{
  "norm_place": "pre",
  "bias": "all",
  "init": "normal",
  "init_out_by_depth": true,
  "warmup_steps": 200,
  "schedule": "wsd",
  "steps": 4464,
  "dataset": "wikipedia_en"
}
Each number is 128 + 32 x the weight over its row's rms, rounded and kept within 0 to 255. Layers, rows and columns count from 0. The size above them is the row's rms in percent of the matrix's.

# layer 3 MLP up, 128x64, rms 0.158, rows 1-53, columns 0-63
size [100 119  99  98 104  91 108  84 100  95  95  87 100  88  90  91  92 109  86  89 110 101  92 108  88  95 119 104 110  97 101  93 106 111 106  97 105  90  94  95  96  93  91 105  99  96 111  96 104 134  92 107 108]
[[142 155 116  94 167 124 116 100  43 135  82 144 162  76 133  96 117 111 140 143 137 151 138 161 148 114 142  77 124  87  85 177 197 135 130 130 135 138 129 171  79  80 117  71 164 130 123 169 115 142 125 118 104  64 155 133 165 166 113 136 139 191 185 133]
 [ 91 109 174 120  81  44 132 107 105 150  68 166 155 194 160 164  74 167 185 131 125  62 148 154 133 104 128 118 119 152 154  92 168  86 111 153 140 128 147 174 146 110 115  84 151 119 133 117 130 102 122 131 138  72 145 162 155 135 132 121  84 135 183 110]
 [109 125 103 158 120  83 120 133 122 160 181 114 119 172 146  47  79 114  62 109 153  55 132 125 129 156 152 104 103 174  95 132 117  96  69 120 152 165 109  82 121 153 116 168 120 149 139 116 190 136 183 134 113 146 176 165 171 107 152 156 129 171 126 111]
 [ 70 122  81  74 127  90 147 101  89 124 153 149  95 177 140 156 142 107 103 184 196  79 156 157 107 112 196 124 118 152 175 163 168 126 150  77 122 169  65 138 113 145 162 124  82 131 150 133 123 120 122 180 123  99 102  75 158 116 144  98 136 120 150 141]
 [147 150 116 122 221 129 113 131 114 146 164 114 158 102  99 128  96  85  75 153 117 133 143 105 139  91 109  99 138 116 111 135 140 114 116 191 159 135  57 143 143 159  85 125  81  95 115 152 151 184 104 130 189 136 163 162 140 156 130  47 100 117  93 181]
 [ 91 115 126 145  86 118 123 158 126 139 199 156 100 141 151  88 145  60 145 134 135  76 144 131  42 106  94 178 158 135 144 181 124  97 147 127 164 175 147  67 122 125 101 114  82 170 104 168 189  83 135 143 107 136 114 123 132 154 126 123  70 105 139 146]
 [133 161  66 108 125 150 148 106 154 106 128  61 128 153 147 114 114  83 108  97 141 127 190 175 162  73 113 134 139 125  80 187 114 177 142  71 150 131  97  91  84 149 169 101  85 102 138 114 154 152 181 118 152 131 144 106 177 170  61 155 117 140 128 132]
 [ 87  28 147 139 118 122 121  82 120 114 152 130 106 117  73 137  92 114 189 146 185  98 106 142 135 159  87  87 152 148 143 131 119 112 159 154 146 162 147 178 111 126 124 102  97 167  89 177  64 104 136 176 147 122 129 130  80  92 162 168 155 165 141 100]
 [ 81 166 132 101 141 117 146 117 109 154  69 106 126 169 164 141 150 102  98  74 158  91 208 162 121 133 158 148 161 113  83 127  87 174 131 150 172 159 108 139 129  89 104 155 137  68  84 148 142 115 192 107  81 128 129  87 135 123 112 114 162 153  73 176]
 [ 30 133  86 127 103 155 127 135  99  86 121 116 137 163 118  48 123  70 113  91 199 106 113 167 116 121 110 135 130 104 145 143 106 142 147 113 166 135 173 144 126 153 130 117 116 144 112 211 129  85 164 123 111 110 138  97 175 130 136 156 203 146 159 125]
 [147 135 109 150 133 153  89 118  51 167 133 169 149 128 119 111 131 119 170 128 104 176 108 138 154  97  52  54 148 147 113 130 135 125 102 153 102 186 118  85 108  87  93 121 175 147 150 118 144 177 152 121 140 170  83 107 166 203 144 103  98 155 118 167]
 [113 167 112 126 113 115 103 125  91 168 154  56 192 175 123 120 102 133 125 127 150 136 141 194 104 118  74  86 113  64 179 133 110 159 135 122 138 160 131 158  75 161 122 144 136  74  97 120 146 175  59 123 128 107 178 142  95 147  88 110 173 150  91 125]
 [155 123 105 107 112  93 182 123 133 157 126 154 105 145 191 120 131  99 118  68 112  76 110 161 140  97 109 105  91 137 136 132 133 149 122  83 138 113 164 151  58 162 149 144  94  87 126 178 163 124  94 118 143 105 140 169 203 172 152  96 134 176  77 194]
 [124 131  57 114 106  93 163  86 100 135 116 109 139  90 135  94 151 141 153 104 147 104 123 114 118 111  83 140 108 160 177 133 222 113 105 129 142 138 158 164 151 156  73 140 120  91 110 153 114 175  99 164 122 116 105 229 168 106 150 135 151 136  97 187]
 [ 72 141  93 126 117  96  85 116 174 216 188  96 114 112 157 180 145 174 171 124 114 132 113 100 146 109  39 118 117 125 122 147 142 168  94 117 108 172 202 113 117 138 117 113  76 131 159 144  99 145  90 139 135 142 122 126 157 161 182 138 133  98 108 124]
 [114 145 128 131 154 101 123 103 121 120 167 158 122 153 123  55 152  92  99 101 130 127 164 105  89  93 146 112  83 197 167 144  70 137  55 133 201 115 115 135 126 165 143 167 103 137 103 169 159 178 145 137  84  87 152  99 111 142 168 151 126 120  99 191]
 [170 150 162 114  84 112 109 105  78 151 128 114  95 185  64  92 136 174 116 118  86 161 174 147 139 115 127  85 175  91 133 169 107  72 135  83 165 147 152 132 143 199 190 112 148 104 188 128 129 164 154  88 149 125 110 142 156 143 154 141  94 126  95 128]
 [185 158  78 134 100 141 156 124 114 147  97 135 154 111 121  63 167  98 118  65 132 143 206  71 161 150 119 150 142 147 114 110 111 122 130 113 157 108  73 124 112 102  74 142 100 113 134 164 132 132 160 120 143 138 188 138 212  94 136 127  70 160  87 150]
 [109 175  48 124 186 117 200 125 105 191 119 155 128 130 107 135  93  98 130 141 121 134 115 146 167 109  94  62 123 129 159 170 100 173 137 107 124 165 146 148 119 161 157  63 146 131 172 102 110  44 121 143 170 143 103 127  82 125 105 122 108 117 155 134]
 [ 86 133 154 135 160  89 126 128  82 151 133 138 139 130 128 100 118 134 122  78 165 120 155 137 138  90  92 156 209  69 176 202 134  84  96 148 134 157 124 149 108 179 103  53  88  81  85 131 183 139 125 129 115  95 134 126 133 123 122 148 194 115 159 110]
 [117  99 147 132 131 137 153 138 139 105  97 133 145 101  91 113 158 160 145  65  96  78 171  80 210  66 158 168 100 106 121 142 184 137 163 182 166 205 113 102 151  98 108 151 134 113  85 127 120  90 154 129 117  90  70 121 120 149 111 140 121 135 118 175]
 [143  87  87  56 197 168 131 106 138 139 174  74 201 137  74 155 126 136 152  60 133 151 114 111 157  77 110 135 126 126  54 145 193 124 145 122 154  99 141  88 121 120 112 127 110 138 120 154 109 127 129 196 155 151 139  80 133 112 151 119 134 149 140 121]
 [142  90 102 121 126 102 151 101 117 101 112 147 169 133 157 187  90 153  82 188 104  69 129 105 171 135 187 125 113 150 136 150 144 128 101 156 210  55 103 154 107 126 132 127 152 133  98  88 163 103 115 152 134 167 115  74 131 175 111 118  51 117 121 140]
 [117 156 149 148 109  81  73  46 113 140 142 130 161 150 121 128 116 201 157 136  66 135 128 151 107 123 170 140  71 139 117 155 137 143  99 171 142 133  76 123 144  97 115 155 107 141  64 147 123 135 166  94 135 174  88  70 157 130 199 155 155 168 120 135]
 [128 138 121 131 124  95 194 155 123 183 132  48 151  88 138 143 100  89 127 145 156  93 140 136 123  53 163 128 128 110 108  79 152 179 163 174 104  81 148 145  95 153 119 127 123  87 124 129 145  79 147  84  89 113 109 205 130 161 170 141 108 144 177 125]
 [122 127 112  60  87 123 183 104 109 105 113 155 155 154  98  90 137 128 123  79 146 130 112 180 173 123  85 159 152 152 129 104 126 144 217  89 124 165  99 132 138 178 153 124  72 146 106 158  97 140  81  32 160 148 143 130 135 109 132 134 108 170 150 133]
 [ 74  82 122 124  93 108 112 150 158 126  95 115 116 154 139 232 105 162 117  84 135  69 124 103 138 129  79 128 131 117 107 143 164 129 154  59 144 156 100 155 134 144 110 126 140 116 152 115 186 207 135 139 164  97 133 169 124 163 137  98 104 167 125 190]
 [123  75  81 101 177 108 123 139 142  97 127 162 153 131 135 165 154 154 122 130 172 128 157  70 166 117 169 130  81 178 126 110 178  82 134 114 156 127  76 101 102 142 138  71  92 119 134 131  81 201  88 104 166 104 128 100 129 153 141 143 105 198 110  76]
 [120  99 120 161  50 157 128 153 152 148 155 134  99 128 140 146  62 152 128 111 172 194  75 123 137 163 114  82  78  84 126 147 140  73 128  71 141 141  86  81 147 110 142 105 134 164 135 127 142  87 102 140 210  73 126 127 153 127 170 147 154 151 123 146]
 [152  81 137 174  98 134 183 157 139 109 122 168 145 142 127 175 164  81 164  80  84 120 168  95 175 147 114 127 114 122 124  59 113  86  99 150 143 125 157 130 112  85 115 148 140 142  71 144 109 108 208 186  83 126 108 151 148 125 169 147  90 108 167  91]
 [ 74 123 166 153 100 102 130  99 141 142 160  74  88  75 104 111 149 137 113 182 136 172 154 186 155 117 152 122 126  74 162 171 101  96 110  98 115 135 147 149 123 110 143 133 148 132 121 125  59  93  99 178 129  38 163 118 165 146 130 113 183 123 165 163]
 [ 93 106 124 132 119 143  98 113 111 146 104 158 118 202 109 148 126 135 128 157 162 156 183  67 113 103 133  94 129 127 202 154  99  97  62  70 132 150 141 130 183 138 115  37  63 168 131 169 136 149 108 101 146 171 129 121 129 128 129 148 116  83 148 137]
 [145 157 121 173 118 181 116 130 158 117 129  60 139  88 146 147 105 128 110 178 119 206 155  87 109 148 117 142 168  78 131 114  90 126 104  90 144 146 140 147  91  94 151 197 106 157 194 113  86  86 144 122 108  95 143 114  82 186 166  95  91 114 139 133]
 [141 112  93 102  94  96 138 114  72 198  87 148 143 171 169 169  94  88 127 120 156 103 185 201 140 113 125 118 166 114 134 212 132  65 179 114 164 139 108 116 132  99 113 103 134 100 133 138 154 130 164 144 126 105 115 169 156 105 120  67 147 104  95 109]
 [141 170 137 108  82 175 142 123 122 140  90 121 140  77 130 149 121 194 107 132 165 148 179 160 174  94  79 108 140 114 125 133  34 113 172 141 108 110 129 145  78 175 163 123 131  82 147 113 132  69 108 222 123 100 133 151 122 112 129 101 129 131 109 153]
 [ 90 137 177  93 155 142 141 106  75 150 110 174 109 136 190  99 116 109  96  43 166 127 112 197 136 124 122 124 165  87 126 159  69  78  95 125 172 132 109 120 121 124 140 127 155  85 136 174 152 175 118 143 135 137 137 115 142 159  96 136 121 178  51 130]
 [108 162 127 113 115 136 180  95 111 131 145 140 159 127 132 128 191  92 100 142 107 173 149 137 112  39  99 109  96 111 130 168 144 185 121 162 154 138 134 173 158 104 142  76 117 178 150 176 140  92  95 139  70 103  53  97 111 116 139 131 145 123  73 170]
 [158 130  61 135 211 135 114 154 113 164 128 131 124  95 112 144 170 134 136 142 166 104 152 102 170 115 156 108 182 121 154 153  88 117 129 159 154  95 145 117 122 109  51 127 134 109  85 143  73 109  79 199  95 147  92 132 135 162 194 156  95 136  93 112]
 [120  27 152  94 146 141 123 109 145 128 159 158 139 108 164 127 168 121 100  55 120 142 136 126 142 113  54 123 122  60 100 156 151 143  88  93 145 151 145 180  73 111 147 137 133 141 161 122 164 162 126 103  99 125 121 141  98 203 125 147 113 153  93 183]
 [ 93 110  95 108  94 135  69 191 121 117 111 229 137 121 118 148 121 130 178 122 105 143 134 162 144 140 123 111 112 121 133 156 204  97 123 197 110 158  97 119 162 101  87 125  61 141 108 105  71  93 100 111 154 112 148  99 129 187 149 146 111 149 138 155]
 [ 91  72  41 129 179 143 131  72 133  83 122 101 102 152  62 126 103 157 120 159 169 125 113 104 162 110 109  97 154 118 108 178 168  78  96 124 126 154 146 120 102 137 118 134  97 103 235 151 132 149 163 154 132 120 161 132 143 137 105 127 157 139 162 145]
 [ 84 134 106 152 100 108 148 159 132 138 126 101 112 130 159 140 140 146 122 138 113 188 168 134 183 149 156  27 141 105 121 106 116 100  66 119 144 112 112  99 150 143  89 142 117 104 172  87 167 153 115  63 130 144  98 179 112 176 137  62 190 146 108 162]
 [ 99 166 205  93 133 135 141  47 163  95 157 115 121 150 110 161 152 162 102 169 123 119  97 134 131 112 101 105  73 145 141 103  95 141  94 130 182 176 157  98 106 151 155 122 107 121 168  70 166 119  96 129 115 194 109  99 101 153 143 135  91  82 144 184]
 [127 117 130 122 116  65 213  79 110 156 157 144 161 125 116  90 121 106 142 168 116 143 185 136  66  95 119 200 124 143 103 129 135  84 127 157 158 171  72 177 135 100 159 112 160 180 149 137  71  90  81 130 151  86 152 109 117 119 136 125 110 164 151 119]
 [112 166 117  94 124 140 144 158  80 148 148 131 120  94  65 131 108 106 141 160 100  64 155 158 150 136 158 149  74 126 102 140 164  79 108 213 117 159 160 127 101 156 113 104 175 187 132 138 118  71 103 146 100 131 158  79 143 123 105 105 132 211 125 105]
 [157  81 124 134 128 131 132 105 131 118  84 122 144 179  95 209  87 155 123 143  82 123 136 110 153 107 147 119 152 162 163  99 148 117 104 104 232 106  72 148 121 167 141 171 146 144  48 125 151 135 169 109 173 153 114 101 115 152 139 110 152 112  70 117]
 [132 166 166 116 181 111 194  83 159 108  94 153 127 138 133 109 100  95 142 102  94 138 151 108 107 151  80 132 150  99 141 108 107  95 112 103 144 164 216 194 138  73  87 148 116 142  78 115 117 103 153 157 140  94  95 115  90 199 155 166 154 139 101 126]
 [122 173  23 102 184 159 100  91 108 129 140 146 144 141  95 152  67  53 171 128 175 161 159 130 169  84 138 110 148 109 140 168 156  80 111 104 110 144  87 122 123 128 142 114 132 121 164 106 125 156 157 117 140 123 153 109 185 153 127 114  79  96  88 140]
 [159 121 199  80 103  92  90  86 107 201 106 156 157 114 160 152 140 129 149 134  57  88 116 144 204 146  86 195 119 136 125 140  88 185 111 113 144 121 161 100 178 111 135 115 133 178 104 110 109  97  89 115 143 102 128 163 107 135 157 142 105 134 100 134]
 [124 134 162 121 167 169 128 112  78 123 104 111 115 160 131 170  88 131 105 167 100 128  79 139 176 181 144 163 119  85 145 138 107  70 112 127  79 172 120  65 134 152 124  43 117 120 137 123 146 133 122 171 109 120 187 131 142  80 152 173 101 146 173 187]
 [ 75 132 182 100 174 170 126  63 100 120 148 136 156 134 124 100 138 115 158 137 110 150  97 144 157 135  84 106 145  95 183 126 176  63 149 142 149 114 115  50 128 129 119 137  99 141 148  97 149 153  72  79 157 129 160  88 153  90 128 153 145 141 167 203]
 [110  93 137 129 110  87 119 131 102 137 118  98 142 113  93 142 148 226 145  58 167 120 147  94 192 105  75  77 171 171 138 127 193 132 125 128 145 181 168 124 131 123 131 117 113 104 147 154 107 171 118  79 178 132 169 127 135 132  78 117 109 152 177 139]
 [149  84 121 154 101  85 132 102 149  50  85  78 106 107 142 202 145 141 159 148 103  86 135 121 196  96 123 189 106 141 116 159 193 145  82 155 122 110  99 116 108 157  46 114 143 125 163 118 121 152 171 138 160 150 116 150 120 122 143 149 103 127 125 169]]
# layer 3 MLP down (transposed), 128x64, rms 0.2, rows 1-52, columns 0-63
size [103 118 101 101  96  92 106 101  96 100  93  93 116  83  94  81  86 107  95  87  98  91  93 109  85  89 103  99 109  98 121 100 113  96 104 107  99  87  99  95  96  96  88 121  93  93 107 107  99 151  90 108]
[[ 82 150 127 141 144 159 143 173 149 183 121 145 109  50 172 178 117 150 107 108 127  68 156  98 113 105  83 147 170 184 143 127 134 105 199 138 180  90 153 116 137 123 105  84 162 111 101 130 136  93 164 127 108 193  88 138  76 111 122 154 119  97 117 108]
 [154  90 191 127 132 110 191  82  88 154 127 129 163 144  93  83 133 169  88 156  78 148  91 132 102 114 169 121 112  71 150  81  68 112 111 138 151 159  79 134  77 134  97 143 137  72 120 176 122 148 143 154 122 165 183 178 159 128 121 150 132 134 166 115]
 [ 92  79 106 137 112 123 134  92 103 113 126 204 114 143 132 139 148 187 149 169 173 126 119 102 126 107  49 126 117 104 133 146 142 166 139 130  31 139 115 132 114 131 120 103  90  88 168 100 166 159 121 147 206 153 173 125 115 138 171 114  91  90 167 128]
 [158 138 104 116 145 119 148 137  86 172 104  78 105 129  60  80 144 113 121 175 127 148 174 104 114 135  91 145  86 171 138 131  92 165 110 117  57 117 163 147 133 128  96 127 201 130 196 104  89 188 148 142 120 112 144 130  94 121 114 149 184 114 152  69]
 [ 90 103 113 152 152 133  67 109 159 137 137 154 153 124  88 175 139 151 118 117 188  95 131  84 101  88 147 119 103 115  92  88 164 100 149 158 108 136 187 137 160  48 142 128 156 167  91 113  72 126 151 157 125 169 107  98 203 161  85  87 161 131 128 126]
 [128 135 122 137 147 174 151 134 138 105 108 153 154  88 103 120 156 135 116  95 130 138  71 113 140 119 104 144 189 147  91 155 138  50 180 140  96 141  95 115 131  93 157 111 114 136  96 119 133 148  64 134 118 122 133 104 231 178 179 101 129 127 211  93]
 [119 102 110 155 133 123 138 166  99 137 107  75 187 127 131 131 128 119 140 106 104 130 135 164 176  95 126  47 166 145 108 103 147 128 148 173 113 166 147  79 150 126 134 132 118  93 106 120 184 133 137  62 147 166  83 123  99 222 123  58  93 114 173 133]
 [157 172 136 171 124  97 101 135  87  92  94  70  94  93 151 172 105 161 133 101  74 112 129 149 150  83 112  90 126 142 164 135 185 132 104 150 106 108 138 173 160 124  60 135 108 141 131 136 202 119 126  87 122 135 171 121 150 153 144  54 188 146 143  93]
 [175  95 136 132 142 152  98  84  74  67 119 183 121 158 115  96  94 166 123 114 169 148  96 100 177  90 121 125 134 128 121 132 142 178 145 111  65 165 154 126 144 152 189 116 132 189 139  58  97 181 108 141 145 113 124  60 100 127  92 116 137 113 145  96]
 [173 168 161 153 174  82 117 123 136 103  99  96 130 129 167 135  84 129 127 133 120  52 136 108 121 168 217 135 176 129  94  69 100 111 180 135 166 143 104 105 139 114  78 130 127 143 145 154 102 149 138 179 142 121  78 115  51 149 129 129 150 147  83 120]
 [118 102 145 120 104  90 157 147 129 153 155  75  99  93 112 147 146 169 157 187  68 133 133 136 101 105 138 117 104 129 145 141 118 127 135 156 130  60  84 141  50 133 145 143 112 155 150 174 112 112  88 138 170  78  86 168 215 157 178 169  98 151 113 126]
 [130  87 132 112 126 120 104 170 180 107 172 148 138 142 206 191  83 128 167 120 154 103  89  98 147  89 141 106 156 170  89 161 164 127 102 116 143 101 129 101  83 119 141 143 166  92 102 110 170 137 150 128 162 129  72  96  93 149  73  77  82 163 110 169]
 [ 89 151 105 158  66 113 126  95 137 202 135 103 109  93 103 142  79 113 132 111 109 135 141 180 141 148  65 164 132 165 107 124 153  71 139 129  69 119 118 113 144 133  84  66 173 151 180  89 147 136 141 166 168 119 138 153 166 104 145 140 140 197  95  98]
 [127 133 116 142 137 176 137  76 164 153 113  97 102 131 122 144  97 185 109 126 135 186  37  89 122 143 123 113 138 127  94  83  71 205 121  47 123 171 132 113 148 120 119 132 130 129 116 149 161  81 123 165 149 147 169  69 117 137 119 103  97 161 171 126]
 [149 148 101 174 186 119 141 146 126 112 115 114 186 113 103 120 194 130 127 184  89 169 171  91  96 136 101 118 125 175 134 147 119 147 135 150 114 115  90  99 166 112  62 121 157  89 102  99 120 107 110 131 170 140  62  93 150 157 104 147 118 157 194  56]
 [132  87 135 114 105  98 144 130 144 115 146 135 120 186 176 123 218 162  97  89 138 133 137 112 106 139 115 153 111  98 131 131 149 125 220 106  63 138 139  58 141  97 116 110  66 109  95  90 156 139 124 119 163 134 132 143 198  79 121  98 149 131  90 159]
 [ 71 106 140 166 106 101 112  99 153 194 147 137 151 109  57 151  98 134  59 131 185 153  99 128 159 132 176 133 155 153 141 136  96 169 138 154  78 167 146 138 109 113 135  82  76 178 122 126 138  90  96 112 137 122 116 136 176 108  92  91 127 128 124 206]
 [144 119  89  76 156 126 148 185  79 121 118 111 186 176 121  58 116 125 113 162  93 169 126 148 159 105 137 103  59 189 114 151 113 147 104 107 213 114  97 170 140 117 129 103 140 115 160 122 154  97  77 120 150 114 129 102 151 170 132  96 122 161 170  93]
 [177  80 133 166 188 121 111 136 165 137 124 115 103 142 157  95  92 103  84  77 131 132 113  92  29 116 117  85 159 153 139 151  80 184 138 138 152 133 163 184 170 145  98  50 139 140 148 137  80 141 160 134 146 125 101 163  83 146 122 130 120 130 141 122]
 [157 126 119 132 102 121 137 117 140  81  81 142 128 139 158  85 130 158 149 149 119 129 105 157 195 143 124 105 171 168  82  81 139 189 102 140 153 107 148 105 131  31 143 125 168 181 118 170 158 132  72 107 169 140 126  99  44 141 125  88 123 130  98 126]
 [105 101 127 123  97 164 175 120 173 136  99 133 111 157 160 221 145 110 129 128  90 141 154 146 161 127 103  82 100 146 140 128 160  76 119 109 107 138 125 159 159 134 170  79 130  84 137 157 144 151 179  83 116 150  76 116 157 153  31 104  82 113  90 129]
 [133 114  96  93 126  96  84 164  77 129 101 202  88 109 187 108 128 179  93 105 164  98 132 153 109 197 131  83 132 146 169 151 119 144 157 118 139 116 106  95  90 159 131 124  73 153 118 121 136 183 133 124 170 106 133 158 132  57 141 113 153 120 193  91]
 [181 102 132 123  84 104 141 179  82  60 128 116 134 147 125 110 150 179 147 107 169 111 113 122 147 124 133  93 161 127  75 178 109 181 120 154 117  77 122 140 116 100 101 188 136 146 167 150 129 105 118 154  86 122 121 148  92  92 139 155 151  45 194 169]
 [144 126 111 152 212  96 120 164  96  92 138 149 170 143 128  75 109 123  61 149 104  89 153 105 134 154 137 113 208 128  95 163 124 111  96  85 109 133  87 169 132 140 171 148  88 160 121  96 110 154 107 127 139 120 203 151 145 114 118 138  76 176 133  78]
 [130 103 129 106 160  92 128 136 154 158  98  98  89 165  89 130 166 123 121 124 158 118  91 161 168 173 185 111 176 108 135  12 111  78 123 111 141 148 152 124 159 143 130 125 117  49 150  89  99 140 111 151 123  97 178 156 148  89 148 131  81 138 144 161]
 [121  40 191 130 117  86 132 104 146  87 155  91 140 105 135 127 120 129 150 103 165  89 115  90 125 171 174  92 128 122 147 170 140 130 148 124  51 167 147 160 132  99 179 157 113 155 123  99 126 170 117  62 155  83 157 113 104 141 139 100  91 112 194 141]
 [ 84 165 144  80 136 182 104 161 140 119 115 150 140 181 128 110 186 148 128 100 129 139 125 174 107 144  79 120 122  91 123 153  84 122 126 169 160  78  95  78 167 118 166 114  45  97 117 142 136  63 178  75 140 129 114 130 142  94 186 158 102 126 120 152]
 [138 157 144  78  52 153 152 147 121 141 151 159 134 126 158 102 135 116 136 123 116 134  99 162  84  83 103 147  30 184 130 116  49 172 115 174 106 101 110 147 102 100 163 112 137 156 143 168 149 160 166 127  74 145 159 166 155 134 129  97 171 103 112 132]
 [133  70 124 135 128 163 141 126 119 104 161  81  69 146 189 115  99 120 158 103 165 172 155 135 126  88 168 108 173 135 109  82 154 162 169 130 126 131 142 167 163 174  84 147 110  88 136 112 122 113 146  49  96 167 126  83  98 190 105  79  90 135 144 154]
 [ 87 121 136 183  93 115 171 119 132 113  88 185 144  64  99  74 187 163  85  91 141 143 165  95 122 138 108  90 130 177 132  86 158 123  98 166 115 135 104 152 138 148 131  76 191 119 138 131 113 132 169 137 155 128 106  60  99 165 117  94  99 165 152 160]
 [121 146 147 175  86 121 151 109 162 139  83 126  85 108 122 110  97 137 138 143 142 127 115 105 150 206 151 127 115 158 183 150 169 166  75 141  80 138 184 112  27 156  53 143 120  90 146 120  97 132 100 160 155 141 110 175  89 127 138 117 116 113  98 129]
 [140  99  96 112 126 153 116 110 108 123 150  94  75 130 115 119  92 137 143 142 133 192  95 119 144 131 134  88 139  80 202 136 223 135  99 111 103 149 118 147 115 175 118 103 169 158 179 108 148 111 167  99 112 111 180 112 117 205 161  77 125 132  70 125]
 [ 59  63 113 126 135 141 158 135 143 151 110  99  86  79 194 133 115 137 149  58 130 132 140 111 135 141 115 107 112 211 139 124 175 179 129 182 125 193  89 147 137 131 104 106 154 134 141 172 101 129 107 107 126 137 180 140  89  61 166 106 128 131 139 134]
 [105 122 212  91  96 130 124  98  67  73 107 175 142  96  93 157 197  75 130 131 159 121  85 150 132 136 159 139 121 109 173 156  90 187 170  94 114 163 146  97 167 158 117  93 122 147  99 140 131 125  87 113  85 123 138 164 113  81 130 140 139 159 169 111]
 [ 93 125 152 147 173 122 116  77 166  94 170 133 134 141 153 101  77 145 155 106 160 142 135 115  95 102 103 154 167 105  86 170 131  48 144 138 112 204 147  59  81  99 109 133 192 168  97 116 107 113 140 160 140 140 126 108 141 140 169  99  67 161 131 120]
 [170  91 111 134 116 164 145  78 105 143 102 119 125 141 143 144 158 130 114 141 102 127 197 107 124 153 117 155  74  71  90 125 145 126 174  98 163 147 164  99 109 190 158  75 147 212 110 160 124  87  82 129  97 121 154  93  66 181 132 114 151 129 144  93]
 [156 139 121 177 107 110 143 139 126 116 115 155 100  99  88 143 140  94  90 103 162 171 118 133  99 142 121 159 152 184 146 113  91  55 120 141 166 105  67 150 172  65 133 158 154 108 211  87 119 182 138 135 130  87 136 171 149  88 101 152 115 105 147  73]
 [ 93 157 140 104 149 119 144 108 163 162 106 143 131 108  94 166 114 173 164 181 160 156 116 119 114 100  82 146 174 115 147  78 115 149  73 135 108  87  99 123 101 124 197 138 120 104 106 137 154 166 222  81 177 110  75 166 133  91 126 156 118 145 158  88]
 [145 199 135 135 134 157 142 108  77 137  88 148  98 117 109 135  92 130 109 163  80 122  90 113 154 174 164 125  99 114  68  97 164 123 141 135 106 122  73  94 120 149 121 163 156 189 127 113  68 128 101 125 105 191 179 149 167  90 180 127 175  78 128 100]
 [194 143  98 137 120 106  83 121 158 121  91 125 135 110 136 118 135  88 167  98 130 160 107 184 115 122 132 123 156 139 137  93  53  80 165  95 174 125 156 115 142 144 153 119 249 142 153  99 122  54 158 139 132 155 124 130 131 101 122 161 151 131  85 104]
 [163 183 125 135  91 159 130 138 101 105  70 167 114 144 158  72 110 103 115 102 146 135 138 155  61 153 107 138 156 104 115 129  48 204 137 146 154 174 122 130 107 107  97  92 174  88  81 188 135 129 154 127 154 119 109 133 117 122 210 128 115 146 153 116]
 [184 116 108 148 139 113  97 133 127 151 152  97 126 119 148  87  89 117 111 114 131 126 161  50 145 151 160 153  80 134  94 126 111 142 149 142 180  90 125 122 200  88 101  67 193 102  70 123 143 103 134 165 165  79 100 112 172 148 158 176 152 152  88 104]
 [135 171 127 159 119 122  49 175 104 101 204 147 113 112 163 124 125 153 103  98 164 149 169 123  66 138 142 135 154 107 120 139 155 171 166 114  73  89  81 150 187 172  89 181  71 120 152 123 136  98 128 102 146 112  92 137 106 154  92  99 156 142 152 114]
 [ 74  97 168  89 142 109 152 114 150  99 136 110 171 151  77 137 155 176 122 170 107  71 166 102 135  80 144 127 156 120 103 148 115  91 120 126 128 184 100 145 132 110  88 134 161 121  87 138 168 152 141 148  92 126 141  67 109 110 195 161 124 199  76 178]
 [156  46  91  69 167 153 123  80  77 142 143 137 126 186  85 106 126 135 120 117 124 128 121 112  77  81 132  85 136 153 145 139 145 164 122 195 171 106 126 195 163 184 115 179 135 101 161 113  98 137  99 130  80 147 159 153 123  94 110 162 150 128 114 123]
 [ 65 196 128 139 136 149 120 172  85 107  97 116 160 107 145 126 132 119  98 166 125 118 132 123 123 165  84 207  83 118 133 158 169 188 137 146  95  55 154 130 115 178 101  89 103 160 124 148 100 126 126 118 115 121  77 181 131  95 117 180  82 128 131 167]
 [ 90 160 110 143  89 129 157 146 202 130 151 100 165  91 120 149 151 159 137 105 148 111 107 123 151  98 110 126 117 155 110  40 183  92  91 149 134 134 124 135 147 125 127 180 114 149 125 102 143 132 112 139 104 131  99 160  96 160  43  93 144 123  86 227]
 [ 97 142 124 124 149  65 133 131 173 142 110 123  86  68 164 136 161 136  97  80 172  81 158 117  60 143 135 136 130 145 138 153 150  59 126 134 172 151 111 138 144  93  93 126 118  59 107 108 147 202 166 118 144 118 165 114  77 162 150  95 183 147 114 121]
 [134  74 146 148 150 164 143 189 198 169 184 135 116 150  98 129 123  90  88 121 174  88 108  56 143 129 105 102 198 217 118 155 150 107 141 134 146 103 125 125  73 133 110 110 158  96 109 111 157 140 126 118 127 145 121 134 117  89  67  96 135 101 139 133]
 [134 148 180  98 107 136 185 133 199 160 130 145 115 108 127 213 121 135 118 104  96 105 129 112 136 132 128  89 126 143 148 146 136 119  95  91 134 117 120  85  98 138 137 154  26 135  78 111 172 121 122 100 114 144 111 135 110  75 135 209 144 180 175 117]
 [124 116 182 123  72  86 115 130 132  48 141 223 132  95 145  95 132 134 121 116 151 114 153 138  81 165 179 149 168 118 135 131 103 109 109 174 110 136 103 147 126 148  90 178 185 110 123 165 117 112 145  71 198 119  96 106 148 149 115 129 143 137 163  83]
 [ 87 153 102 133 161 121  77 114 187 145 165 118 133 143 128 106 140 108  93 103 137 116 190 143  96 134 150 172 139 124 154 104  80 153 142 149  60 122 168 100 102 153 146 139  41 201 131 108 108 105 127 152 114 128 141 173 184  53 122 139 103 154 114  95]]